config.yaml
hidden_size: 64
norm_place: "pre"
rope_theta: 10000.0
rope_fraction: 1.0
parallel_block: false
init_std_qkv: 0.0834
init_std_o: 0.0834
init_std_down: 0.0481
learning_rate: 0.00701
warmup_steps: 200
decay_fraction: 0.871
batch_tokens: 32768
train_tokens: 158300000
Each number is 500 + 40 x the weight over its row's rms, rounded and kept within 0 to 999. Layers, rows and columns count from 0. Numbers have three digits each. The size before them is the row's rms in percent of the matrix's.

# layer 2 attention value, 64x64, rms 0.198, rows 36-63, columns 32-63
106:538571457451513507517513547463532495505564504490485541519535460457489480514452546510417482495414
095:570523464434499458533525494453475521569478545538447447523485465487495511445546555539562443453506
088:506458510483491542448465473488460490500488539591544442495472493469461537533507509466430514510538
090:475517520534530524562444497428513511485537432598494503505494510482496455434560488423486507524557
111:532466466488509508533504507463484556513521487517515410493506447546414486464506528467547500539487
104:445437544550476504497505541586446536502452546465503512537514467532512564546470569550521515434467
092:473500524517537516454476547551562517481516410425477516473578520466502555507481477537502555530516
100:485564505523499559504523474556572433473492451507442494478621489570525534559540546504550541476518
094:548468451542490431468497576498496501517533534523501484467480538512502498505489426473508520516547
085:453412470493503510536508493550451498561504532527518522561502478461547510580499502570515501500418
113:463525434508516554491448545476528499470515503533547388512487496561476540494473465498537463504493
086:495478560480537508475485480473520512498543566523533526434485425477548512512471526476432490456466
091:513516569495479530529527478484571455529458444426526419392480516489474493430458515458584582465488
094:478514435512439481565499481493501481498481529557534493547604518599550490530470506501522452531481
086:498564542531465482462532566494481534486447495474482496485523561459437523512498602525460470466552
094:535552518509540493476470522506499462509553501558429452489513431530464462521452556456485533521469
099:503521493558544528466474482417507479535457498466563530448576462468553469469540509513492499521485
091:542520551440557461477512532488467524438477491559508497506471468594492459517503514541422545492433
098:486581512534558475420460419463545461474524488504474561416467521491431461498488487498487507520423
092:494521488544558479526433549444462497510428474570505523465546491505479561490486592499459466449450
099:484426488514489501429518524549379526546504481509493540454501519497517449526473522504485489588490
102:529469476456518499446458407449498527475560493551489464446491463489471503480545494501442471535437
097:499512513467460516593530471549493476495493488504451466506490576533430503449534594488531476485555
096:450461496466425439475468548508507520506497517490437453539532519477540509583430526483486521529437
090:502439526492426467509513479492496542515491452447484426505540521471488481467483542546441488467442
102:530466505494542470503449440458499472523556545500491544490445497453520493449519475514470544543489
101:488460544523439501498551474574493507527460501490548488557502485496508483515539464520490525510492
098:474485581513471527466504501454534468499469463418570558569470476522532468498538477517513539517519
# layer 2 attention output (transposed), 64x64, rms 0.239, rows 36-63, columns 32-63
093:575549477574541490475524497482519453503530536524465493554482524449590459431445450377529490503469
091:510484538489529525483485445394536505568512503449456522499424487492544474505581491469476552512507
088:520483589498483540528565465454493494532429522548551479459557454401457515512474466483505518540550
103:490512554504476502544490490435486517480530509536464496504542477538478534416599457537526478514484
106:469462549486486443459436471498552522483575514494540488548517460519469422451574475491565551510490
090:545463541497543544571436469490460523528506508496554459476521574499501461548416549567471496522519
094:516484520467543508467551545528523561472543481482483441477547548530487496472509540478448525487447
103:534496531545436452501516446538497439444502503454513493386552565521456502506494520528488528527506
088:517488463471531541445518488527529467436565440453529475475492466462428493463492451555461526544421
083:536477504485525443579505526500470428576494468524468510524520491528508432491511558445509530481472
124:519533489528493478484517457411500504524504484501534472483544463582519571520476448508477448586429
092:534473480548550540561513514530542556489456536558512527443496431477541487473511455491473411497509
078:510450446492516453513446459523551393490478422539562515596499476452501473455482513571518505469508
097:481513473428433451435435448541482480505581557478493530517503524574505559548486492556443517486489
080:487540460591522567401522542505518543484570484478532530494511440460522510489497595466448558475497
099:466558475498435476519480520426555476520461500554548482524488564509467487557523472483475493513544
091:451499413525529501503530524463524500468489454512441505455560559535484462522530509607510512496465
091:511509477505566487504547573480547492476466533546545426525422550513526523482540514559525494520498
094:535581504494502534558456572513563441481533417497495560538508435488478571573497522530532538499531
091:494579492541570480504503468480520537437528491532570514433537510484528442579517549522496500551483
094:559376501461487462505563532500486521496552483538473492517451497490442476513425493453461463505471
099:559512576541475526552526519437467515520487524468531469518473442507463490523582549487456474543495
094:515529450520435484438538440562502436520507521488465466417472456475520492514547563446590474467481
090:543472487486467471498544370496561481440529540532474506556507493487498544479507483524528555508541
100:513498515392470543515490493524522514513532588481547478525507430527454498452465546548532450372463
103:534474454507505503565464466511472538502574502514438493514484497520481550511499508514553536559515
096:499523506473543523527509443519422475466542552557518552490457493473440550527537540493496508519586
085:461456477475524507501446572512499462503506552483483530487505552407415465520506501496435524511494
# layer 2 MLP gate, 192x64, rms 0.236, rows 0-45, columns 32-63
106:552511445442483441527548529509484522527517452480487509530494529597533491499467560527430472455534
117:562475502496424508459504503513606522523467451536470471577502522497518483521534502379500490532515
125:484515528533483522515466519470417486506481426450514508573493467389568481511561504511548472558506
096:518461501458506496413467462475481484553529566527543534499531569494485422508500474446515417507496
113:482541526498575539489510474452529476542568474438481481486493448493518416531496422519496576561516
099:518510448493486463484543471518505541456468488580520445513494526496489502497549482478530518481516
094:581483498452533575539545484452476470489488475465473488490530398486486455488517521518477490499444
103:508423483515457482539498526501458458484496510564578482511518481519480557494548459468457518474458
096:453475504499503508450552496501581534490478470520552492472554526490433491501470522542479458505504
094:483431554555508517527498532482416447561438510500447560433519493503471563433483496550493521471468
101:430514488480511465456489484500479526529432481564467509488472478477470489512596533538594517514531
104:519583486528511446532481545489504498477548544476531544540474527563440526539490537505439492495535
087:518477436530454426556492514478444426534493454514523495519523491520572514527534441537550446462483
095:459409472478532536454541458535424515467551511446493458552488542521463475493523494441416446458421
111:548498468458513491529531427526470584529529498442499530539501524540565512490503444482539506500428
106:449444551494440506491516490550423537499483491553559519501467513494423552459482557549498558456464
099:513486531485524536544481450494482455557522498476480504445543481524544438448481503493493485474530
109:501502523517564454429459488532545535467509511441499486539467455473538508561446448561480568545507
100:535484491503386483470519482504504465503450429491412500547596542518457540439470513470483462461525
105:535540497502488529451510488484545491495565465463515555435512431561449501457453386523475541502451
102:481463517579447476490555475560508488545434493580474537548538523492511482505541446570553443494511
106:480514540526514524539572495473567460540476450547490539466412482559493534498509533466589513513546
105:382498533531549518530449510436519391509490437579483489489507547514557492487494538448544500500517
093:396520486451534519474476475531494494489529452460485510429440408523471511489516499494460568556487
100:545542428531545501423491417531541509488513496526532562481534518501464490516547465411514493548458
099:543541501546476411529474431547491450522477467482491479536540488532539517480527456448484542513485
118:540515482492542457479448492434530542479574521550506555505470543397489475483512497491475510506467
087:506554555448475523511519535487504549469530494448485524582491537541462563522456443490477526473569
098:574445512457559468546492480446500411430479466494476515552511420545529526474445441452422458480429
102:445514556458524520499517526502476422486511539496515538534522519501509515428475499566582502462540
112:449439459481570543521552502497520534425560516492489484586462499546507503455487501505454475432475
100:512502531478428501487528538500461451549450460549538544505497522370457505540515505513405520567508
101:502490530527517432458481540482490442427463455559535452532417464592545422521500447521526465468486
102:478522508481508567610535539425532494453457448492529451553497459494534453548547464502488492465577
113:419554474490504485477494467522479538584506573505469603470574531465580535517513472534525456509544
097:490512468487448539474521471565456539484461452512547462509594516394464567504504526567490511492520
104:449453497477504464493522515533547548497553595571511540523460548523527468450540473521520504501488
094:477415533559508468446506581443538491475553526475520459525504517490513515423521570491511546463426
104:579471505474505515469478442458474498506477542529529428541482446531455539487505467537528475480524
103:511531455426425463527503468571511578531528489466564515547528449459452567510502408497496507568520
096:469510455531493508489472532520502603523467505447468471594469481503527516626527540518490514519498
090:483520509552462518567559611444532519509484486488521495517495483434524527508512535440479507498506
090:591448468488548530552535485474536487474480484478445481508515461468488477524450553449536514469464
104:553491553475493462441498430517490489527495474450512536594485489455554519470554475512523545494570
086:493522515574483529556470537520465572535458540502493508437435506538442461463514496489509518472520
099:516455484514524488558556553461500469452529525592557557445450438470524406498490490524539548517534
# layer 2 MLP up, 192x64, rms 0.233, rows 0-44, columns 32-63
091:538513456453514435497475469524461502558537484529502558542514500566475545495560540488375453489491
104:497509522551515537513557517432466489513580487515469453537563413537519498535521552511553470474492
126:533490546493558483505514482517524514489447396536507536511473449481520497494523425509398578578544
103:510532472513522518544538601503487513525447485501507463517504544498502539529498545473427368560485
103:469484482475435457483439524484435541567518520571562476492439484495416446429532471538518528469442
089:467553443524503479479589451549490507436503484585522445535469518521503474498493473519556477485493
099:493518482464544505471506516563442574521607549426471504475460463483490472543410536482486460475481
088:491556545537568555442492500447579511521534438483388509510455525473510431511458541521523481495553
086:489567436496532538567445472493419493518494484515453517483462461510532513473501478461485428526470
073:497458546504502466541484460453466510550498500480552570389512555495527533430514466574451521529467
107:519481483518508456492517541471465548469457456534402575497507432477522494476518530515456525567451
097:532456500451498511558457516490519497513551562524501496423384517520411510435472470434489488478508
099:413519509457554543458486483565491573528529509482472507529480511466505496502526503518541486456473
089:455478484485461460452515493519459528503486501525529478516505539572490487497545524509404507445403
103:502473524515464562513447485446581528478494499565410516448558508482478503568508530500505520495461
098:485524542468600472494557553439547459538469444522484527499479483479596447552597539477511510449487
097:497474528459530478464476512529410464471591547512474489464479455485596481547460504492567547487496
104:575525518469502399532501413521524482549543542551564502480519443447514534468461481510459509546464
095:456475488505558566576528456495465469532539519515530514457403434514471549476504510463448517527493
098:494493535485496461486517469474490465467457572531456531504521491517563437522516574494538463509593
116:483424509494442478564398495472468427560501520534424496514569491490514489550436500507534531510493
104:479510498523476489492531465544487509523508520535449475526546465512591582557521508490556464469530
096:466514552465441572498543507421539466448456432555507442477479571453487522484519504434523562507463
087:536530545533530466560569418462506486490493509545516511468506580540475472487499510457553511455498
086:541477468464543537454517447579507509447535498544498428435514547521514495575506476410485448535479
101:565546540489523441528540446493507431504500480549480502509458510512542558475450516526491589490504
123:453463490561581558541560507551440406463543487509440468450537478524551516570445530454459501465451
081:575477468549507453449458474518481486527476498545530497438522491455542429502515484491492438492413
099:556566452462527511552552511481547560499495468538493492543460489542587536430500514525493426497501
112:476494503487480506571436457502494504450518447473474428614463511532522515514453453533525485448529
109:482500460494471472524472444523546534566460508536489508446477515416463475574466486468495563522475
093:478466478470492476444489480540438535542533504555521514498448533453487575484487488516426538549473
093:491488435512464536538559426532513500496509519429477530473564529485533568487490548481459510504494
109:520407455517522489505490518532539475527511522525518520425482525560489503433477468427431513429440
098:438469512579533487483495456549543504541429490511511505449496527535471565448547370487490510492500
102:572516508448454481493460476483476480507466480492521452524565505463553471450500502545503474487491
106:482534525552404465551552445504469508506467483511508447462524467591558515536521497550608575592508
095:505470571486481450497520491526461602514568518513439478541564489478546498600510520533476548486485
084:457507515530494501479580572457512536548491522473503534461480496470519549502538528498386523563483
098:507518455528495534500533567473519471502489503518497472451459532513492501437449529527501546512544
091:576523474476510471546449486513461505524451527527580501532462483534534540562550467484479485553542
099:500438512448581603468481456502565510497507520435520478520529472468483524473516480552570471436471
089:587501520529495517514484524503513478462444506469447446515549492483461505468494569471579462455504
092:452488459556527494533383541482475539428480470458504507464518460414585486512458537503566525534506
079:429564491525506538561441527538456599508476498474505492481475503557441478492472495520495512557447
# layer 2 MLP down (transposed), 192x64, rms 0.196, rows 0-44, columns 32-63
091:498536452474452488538497539495490507462519545488552489398454568454498549589536539529442500512458
109:501512566507445512566553511485489526534524491517515561539501479447537559530517529578508482451487
126:447551502409529527496533463518405477515552490483523476429499463464546485518540501494527422481481
098:457499486534491469544496421572554539541548505518435501463486473532477509526556436609467554433494
103:475484458551522456474477528496556555456500473525499512444489553549537518589470518527469524469559
090:517492457523490518465507512450570530502456511568541430471541555519507504521456561529490497510484
099:522482545452516568511498469523509480514553567486519449535484470499529497503479576470527525557567
095:437481554438475577518549494426526537559494478479555524510487460514544496484496473505429536523493
089:494491556494477525483516481548530483537530474502546495452503476468525390485583486540517507417545
086:511467492563538486560560503511454487498540490516463528465438492539432563474465503526488510574571
112:492538452488479385503501493548524452496545496548451486499446576541456465498485555502523548521491
097:487497467524486476441473495525492391512514493493524477470544445465504509527547536625584516492449
087:462492511531509537499440463531479566522464481546472482588526488526580489524466499449488489572539
088:504599479552461507470609445523503479498505510515475446527527573477532496545483574512520539517470
109:458540507489449546472546511569508419516468485519416474451521526539499476506514548524530439513514
105:476465569501544467492497501511522530614491474487469481546437465397522465554521480528565589449525
096:455434535445528515437542554477512535513506503501573536496533491468513520475519571463508525561504
113:520518516517496534527522489476463423465463534493547440544511505491485532437471475439559547446598
100:473483573477432499545489594534544524580453487481461494483523450542518491492481539467507495515459
092:564495573518567564479466511481429524538483457490560437478524480505480517508530508466463546525414
117:481529507577502493462490496555479489532506488500496493572491515441501417512488517488461547495475
115:539540469572508561502494443505521482561516461486447524594513452467486513489487556442525496521462
102:516547524536508481572495491519510436549536495516505514561505525510549534498538582505444515527438
088:387569463460478530600519452518439487522564515502438554479501505454437418479542520488509522543459
096:537473502519492523473486529572494529551503553475451464515529531579490533478428516589511519503550
108:520526491544543472593488493564542487533468514561523473563469519533481501449595535491473567483482
113:430449482552536460546588527428509520526483527583493578508469494477509453523468481455525510537455
083:446535487515472446472451500573551484541454523509509497497429538484486455458540445536444460552478
099:514478462558577470522518491506531466538551429493439486489542496416537574482476483527488495517585
093:506536486479435504455492462447555486474533469440522515405432463465480409506483552500461494544521
110:452526496493459484486503461453519440496477533535497538499483480505574420528512399432477545524469
100:514497452511586443529494478488537500411487514506481498508499529501465530575490461525512494470485
093:509519523553554515516505523574482546509386490514560496553499395529494513564503464390499509521513
106:457561540473509473425462460558551480379530460429459445473483513532540545478507490563501463523503
103:528461443556476483560591534470493496496450477478543525559499472421467487542433518436526552437500
100:556519428486445444516491590515489441480517495519471477562484565455487551574528533502488528465539
107:499555556475448501487536479433488475445460604534517432473499478523484507492398473552503516555500
098:518500498547438577489477516483453488476440482519487482555529531519550511514461590447486473447491
103:526580542460467481525468511466436552479533487467528573517478454531483527471498514560519475512480
111:511515522496444527497468467495511488526495503526459520526514442472511449381484502506536483527478
087:504521508449556535476532495474529453494613461560488468455453506471500532488445485507466559456534
099:477492499555506584436506501457478529479456513571459540509470516456508555483517555466573523448509
105:481488459545551557416436508530484486470474473520525527539481539511475595528499533601495437526519
104:535534486521438563503441554494565571552460528464498491486462437481462421410495490501531478490523
093:555535399576532483503519502531503486426528523491410527558437516528461416501533533556526510539515